config.yaml
n_head: 13
n_kv_head: 13
vocab_size: 46263
seq_len: 1024
Each number is 128 + 32 x the weight over its row's rms, rounded and kept within 0 to 255. Layers, rows and columns count from 0. The size above them is the row's rms in percent of the matrix's.

# layer 2 MLP down (transposed), 2240x832, rms 0.0368, rows 1024-1028, columns 208-415
size [107 101  98 117  98]
[[146 181 115 133 140 150 165 133  99 149 100 121 153 154  85  78 138  97 135  59 122 142 122 112 149  97  87 125 147 157 145 175 131 156  57 128 145 168 133 119 169  50 143  29 175 158  84 126 119 132 120  79 122 124 151 158 193 147  79 172  98 116  90 124 150 132 100 116  69 115 134 134 107 132  85 120 110 120 149 137 113 143  93  99 121 152 118  85 131 150 175  96 134 138 142 117 192 104 200 194 110 173 145  98 132 121 152  95 113 136 170 153 144 118 194 131 115 153 134 134 131  79 115  70 119 116 118  88 180  84 103  97  71 136 152 133 170 169 144 125 108 101 105  79  88 136 138  96 149  83  60 160 134 100  94 145 123 174 128  84 111 127 167 168 130  93 109 126  48  99  62  79  98 157 103 125 154  74  85  68 187  84 127 150  58 131  95 180 119 112 209 117 153  90 175 131 151 160 185 183 184 141 176 144 135 104 107 103]
 [151 185 157  87 104 136  96  97 161 165  82 129 179 110 148  87 103 179 178  85 110 142 155 122 153 114 103  97 159 112 174 137 110  88 169 155 148 128 148 115 134  91  96 144  65 130 157 162 151 122 130 190 178 119 104 153  83 137  65 150 132 100 158 133 107 178 112 162 182  86 163  22 105  74 148 154  91 133 179 105 134 142  94 152  94 149  60 157 157 142 127 130 134 122 121 133 130 156 149  72 133  64  90 143 143 152 104 138 105 122 169  60 125 164  79  91  96 125 122 124 109 123 162 119  69 138 156  44 130 122 126  67 160 123 159 178 147 100 108 100  70  75 133 180 112 161 131 191 113 118 155 176 141 153 206  69  92  53 123 105  94  86  72 132 149 113 119 104 148 180 117 167  90  97 134 157 153 155 156 112 158  78 137 148  46 105 192 142  89 134 143 118 123 127 102 103 139 147 152 117  89  98 156 135 170 173 127  99]
 [114 119 135 120 123  92  95  89 101  76 129  91 125 107  98 148 160 104 121  97 144 189 150 126 114  95  96 114 137  88 122 127 149 134 139 122 129 108 189 117 103  75 135 141 137  92 128 106 122 107 194 173  99 179 105  83 109 110 101  94 177 114 206 173 163 139 195 163 163 138 155 181 123 169 102 101 160  51  88 174 164 156 159 129 151 185  94 162 102  99 133 141 131 128 138 141 134 149 121 103  31 142  90 212 136 114 144  77 121 112 126 136  66 128 176 159 129 145 116 182  70 167 116  71 107 126 134 151 110 176 203 163  93 110 150  76 181 139 169 142 159  93 142 133 103 148 142 155  63 114 167 108 154 130 136 152 182  78 115 111 150 161 110  75 149 123 161 179 159 116 115 110 121 182 150 115 131 118 130 175 172 136 123 153 162  93 138  93 115 118 111 103 167 155 150  59 108 120 110 204 163 120 114 109 124 170 146 177]
 [177 141 115 145 122  85 123  44 141 128 150  97 141 172 166 147 124 170 112 163 113 157 119 132 142 221 114 113 166 121  93 151 160 124 194 132 230 118 170 104 182  81 188 121 135 143  81 112  99 137 154 107 112 140 136 168 106 112 112 138 100 126 107 119 123 119 141 165 144 100 169 123 122 167 128  90 104 127  88 137 146  88 165 173  82 125 115 140 114 117 112 174  56  98 100 120 112 144  71 129 120 133 125  83  93 161  88  98 155 125 170  91  92  58  84 145  56 152 137 110  91 143  65  99 151 154 167  53 177 139 161 159  93  57 120 169 161 144 141 143 103  63 103 129 147 154 140 161  73 176 115 149 111 151 182 122 131  58 160 113  88 186 102 115 113 121 131 127 181 145 142 118 113 142 133 149 123 138 171 131 110 116 138 138 134 139  97  85 163 144 102 118  98  64 105  98 123 147 131 119 120 113 119  84  97 152 140 117]
 [112  91 111 101 128 109 145 157 139  50 150  70 142 114 114 130 198 158 135 102  50  82 135 138  86 143 100 167 122 113 134 161 103 139  99 132 208  64 131 143 174 102 143 106 129 127 159  35 109 142 111  75 125 168 147 107 135 150 135 100 101  98 109  36 144 123  50 116 125 109 144  80 141 126 173 149 130 106 148 132 124 132 167 155 127 137 115  82 127 123  97 100 121 164  94 118 118 163  95 113 158 153  75  74  86  65  89 141 108 135  97 120 111 117 150 167 121  91 156 135 126  55 111 174 130  93 125 144 154 176  90 167 170 143 182  44 174 144 112 119 143 109 132 137 196 123  96 130 136 128 151 111 138 128 121 124 124 124 174  81  95 112 151 136 119 193 130 151  94 112 136  97 126 166 142 153 157 134 111  76 140 126 156  85  85 170 194 138 150 143 149 135 192 113  91  93 106  78  95 134 139  75 151 101 133 163 135 138]]
# layer 2 MLP gate, 2240x832, rms 0.0617, rows 1025-1029, columns 208-415
size [105 100 123  97 100]
[[133 207 120 116 147 150 167 149 169 114 119  96 101 157 135  96 178 167 148 140 115 109 116 144 127 182 156  48 111  80 146 117 122 109 104 107 117 140 186 119 123 188 150 119 161 121 107  67 112 164 163 142 133  87 146 162 100 137  91 127 133 161  91 143 131 157 160  53 147 135 140  68 100 135 137 124  98  77 158 167 163 136 138 148 102 151  80 152 129  92 110  92  84 115 123 132  89 197 208 112 101 172 170 153 179 193 162  98 140  84 108 120  94 113 100  78 118  96 145  94 129 139 128  79 129 135 138 136 124 192 132 123 145 193 130 116  46 148 154 153 128 156 137  97 111 117 151 105 133 108 165 101 163 104 149  71 189 147  64 120  84 139  89 147 196 150 114 149 104 154 140 120  88 100 136 133 180 114 133  87 122 105 109 162 106 143 107 203 141 142  80 124  50 139 117 135 118 170 176 154  77 125 158 175  69  74  96 167]
 [122 132 169 102 140 166 159 130 161 139 145 160 139 131 110  98 128 133 119 138  89 142 167  84 108 175 149 112 120 142  88 123 148  78 154  87 130 109 128 135 131 185 110 101 145 118 158 112 186 134 138 107 126 100 143  59 138 107 104 141 150 142 170 106 113 140 119 185  88 122 111 113 155 108  83 130 104 185 156 167 120 111 111 203 114 117 122 142  99 108  88 159 124  91 198 116  68 114  91  67 104 165 102 121 131 107 114 124  92 122 124 144  97 104 105 177  89 105  69 153 114 126 117 173  87 110 154 131 157  84  94  71 109 105 163 103 129 174  74 130 144  82 183 123 102 156 129  62 176 138 123 132 123 166 146  83 117 177 146  84 148  79 182  98 113 127  99 116  18 180 142 105 189 109 181 121 131 129 119 179 103 130 143 128 168 133 139 102 150 104 175 186 128 100  97 105 120 133 107  99 122 173  82 126  44 122 149 105]
 [125 120 143 174 131 143 141  91 161 138 137 176 142 141 104 154 145 113 155 111 139 120  85 105  61 152  89 136 110  95 162  93 150 125 153 130 123 142 179  91 117  71 176 132 129  95 151 146 157 156 149 101 120 114 140 103 203 129 151 141 165 135 157  59 144 144  89 111 171 147 134  82 141 118 162 188 114 126 153 118 110 164 104 175 126 130 128 106  67 105 117 135 194 152 103 134 111 104 210  79 115 157 133 119 127 156 128 149 127 160 109 100 192  99 124 120 166 112 118 127 162 172 186  84 123  71  82 148 194 126 117 138 145 145 163 134 133 162 165 134 123 145 173 125 133 121 149 186 190  89 144 173 134 169  84 160 142 136  91 106 147 138 183 115 151 161 150 125  79 115 165 117 153 121 137  98 104  88 157  90 108 102 128  89 170 118 177  87 156 100 207 139 152 142 137 114 116 117 146 207  65  88 118 119 105 107 120 161]
 [112 105 181 157 127 138 156 174  87 126 121 146  73 136 228 112 122 113 152  88 148 163 166  81 139 183  92 104 103  20 158  68 124 108 141 130 110 140 180  63  60 146 162 137 106 111 129 124 150  62 143 145 123 155  91  66 173 108  79 185 147 163 112 145 131 123 126 101 161 118 114 181 156 104 134 133 121 145 154  98 127 165 155 137 134 175 162 120 144 178 149 126 132 116 116  80 125 174 120 135 161 135 120 135 122 124 138 117 132 147 223  94 112 140 124 113  76 106  95 154 120 101  89 177 194 216 130  83 127 123 174  83 165 174 126 138 198  55  99 171 172  99 156 104  77 113 164 173 129 128 109 183  88  75 113 128  43  89 148 116 149  66 135 128 124 159 175 105 151  95 139 147 156 205 136 130 124 158 205 106 150  62 161 191 155 138 117  79 137  78  89 117 120 102 122 156 151 127 101 172 116 134 100 121 141  90 128 115]
 [106 152 109 115 120 161 141 133  98  75 146 162 172 183 137 120 109 104  80 129 229 150 174 108  60 136 180  95 166 163 145  98  89 154 103 154  73 114 123 131  54 112 126  91 101 130 105 143  78  95  90 170 170 128 112 114  98 140 143  97 194 116 134  85 167 147 137  50 123 134 152 128 116 126 104  98 105 129 158  90 145  93 122 121 176 152  94  58 170 116 119 136 115  73  97 141 111 141 157 135 134 123  89 103 125  84  73 106 141 127 101 156  45 138 122  77 135  97 104 149 126 125 133 101  86 175 107 131 149 118 135 102  76 153 166 116 157 134  73 140 136  90 130  97 124 115 128 157 135 180 150  82  99 127 117 129 129 119  96  68 116 155 132  95 131 155 146 132 132 124 135 162 143 151 137 151  98  96 107 139 119 189 134 157 121 144 161  81 159 149 161 123  48 131  72 189  77 103 128  93  78 165 212 124 164 172 140 142]]
# layer 2 MLP up, 2240x832, rms 0.0651, rows 1025-1029, columns 208-415
size [104 101 125  95 102]
[[150 110 157  58 193 156 129 142 159 111 121 112 160 166 172 145 169  49 107 100 140 209 153  94 141 120 125 162 145 158 127 133  95 192 167 140  59 149 112 122 170 115 130 138 125 137 131 135  96 105  76 174 125 183 103 129 193  83 102 117 129 117 102 112 161  55 135 162 110 183 101 190 123 178  74 119 118 141  47  88  98 133 106 117 116 126 116 110 149 155  98  91 117 111 124 113 141  93  98 100 128 131 112 145  89  68 128 110 124  96 128  99  75  91 128 119 175 117 122 144  87 117 106  83 185 103 157 186 132 108 145 143 201 169 125 117 137 103  99 115 122  65 167 145 125  96 109  98 110 131 177  91 105 161 109  79 141 189 128 178  98  78 134 167 124 143 107 191 138 100 165 116 113 153 145 105 100 102 125 107 135 170 141 131 170 130 133 137 118 101 176 125 154 165 148 184 112 100  63 158 115 134 103 148 212 161 105  88]
 [145 165 128 139 124 116 144  94 179  44  89 150 160 191 125  25 124 122 136 123 102  90 108 148  98 177 157 101 145 136 106 105 153  92 167 136  96 109 135 101 130 153  92 125 116 114 102 115 117 178 115  77 164  92  86 109 102 111 182 166 101 135 106 150  57 183 110 107 141 125  71 104 125 122 130 105 113 145 162 167 180 141 134 171  71 109 111  91 130 141 145 159 120  92 208 128 144 130 118  92 153 130  88 111 117 118  74 153  68  78 189 145 123 119  70 182  73 104  48 112  54 128 120 181  96 150 124 106 107  98 126 130 114 114 137 115 111 190 105 119 110 178 127 110 186  73 157  79 116 143 100 166 143 174 135 136 149 160  95  97 163 104 166 137  89 125 186 153 103 166 165 125 206 104  89 110  88 191 145 114 104 155  96  58 132  62 170 107 165 159 139 167 124 102 106 108 154 190 167  95 135 167 113 146 125 116  76 123]
 [160 135  75  75 113 142 170  89 177 118 100  79 177 114 109 142  27  74 140 126 137 138 129 142 110 168 117  63 123 182 173 141 108 131 142 131 132 153 175 170 183 188 116 117  89 151 116  87 160 136 125  76 144 167 122 105 155 118  90 166  90 132 131 116 117 157 108 159  83  78 154 120 118 127 139 139  94 126  90 141 177 152 131 157 125 155 129 131  98  56 148 107 167 121  87 157 134 136 157 126  87 104 178 119 123 102  86 104 101 103 145 111 111  74 179 117 169 145 145 110 209  85 116 138 124 166 113 182 118 165 142  85 125  77 107  97 179 136 133 125 112 164  84 160  99 120 131 134  92 161 146 140 123 116 172 156 123 115 106 140 152 128 124 113 134 148 156 128 120 165  64 167 138 125 103 152 142 110 164 145 193 151 111  91 128 149 156 140  78 135 170 170 158 154 183 111 146 121 161 111  81 124 101 114  99 140 107 208]
 [165 132  72 123 137 123 143  93 113 147 168 187 133 190 108 111 126 134 119  89 111 121 132 116 119 110 138  73 130  73 119  91 127 142 187 187 130  54 141 182 132 133 151 164 140  91 124  98 118 105 146 160 131 162 158  95 136 160  71 138 115 136 163 182 121 179 155 146  80 164 151 107  91 114 104 153 128  87 123  79 113  95  98  66  67  90 115 148 108 166 111 125 110 190 199 153 143  97  97 132 177 111 134 114 138 160 134 115 145 126  88 119 127 140 158 161 113 121 150 111 157 153 109  99 168 170  84 130 101  60  90 126 171 143  81 159 112  93 142 160 183 149 106 205 118 123 152 111 159 120 145 176 133 113  44  48 101 107 110 117 160 136 113 119  92 148 109  90 177 144 150  87  61  94 100  99 107  96 212 139 107 203 130  95 214 155  99 132 141 181 152 173 139 118 148 111 158 132 117 143 150 150 120 173 136  91  59 165]
 [ 69 112 156 159  87 144 164 146  80 126 110 100 143 135  78 103 116 122  93 119 117 153 131 151  68 117 138 137 137 153 138 159 154 132 101  76  69 217  54 111  66 103 158 109 149 159 117 147 125  79  89  75 165  96  73 120 180  85 108 143 187 137 156 111 183 144 187 131 101 212 113 130  65 162  86  81 135 145 121 125 116 150  98  99 135 191 151 117  66  90 180 164  67 185 122 155 119 126 122 166  92 169 193  95  90 133 174  69 138 131 162 109  98  84 141  91  87 129 124 107 162 141 143  55 129 151 113 149 166  90 133 106 101 171 194 136 104 134 209 111 162 140 167 109  95 107 174  93  98 160 165 168 113  75 108 123 169 141  17 162 141 132 112 115 126 148 101 137  99 100 135 118 133 172 156 115 127 169  96 102 142 165 155 133 176 148  92 175 123 113 121 137  91  97 142 148  94 146 135 116 122 173  95 139 163 124 115 125]]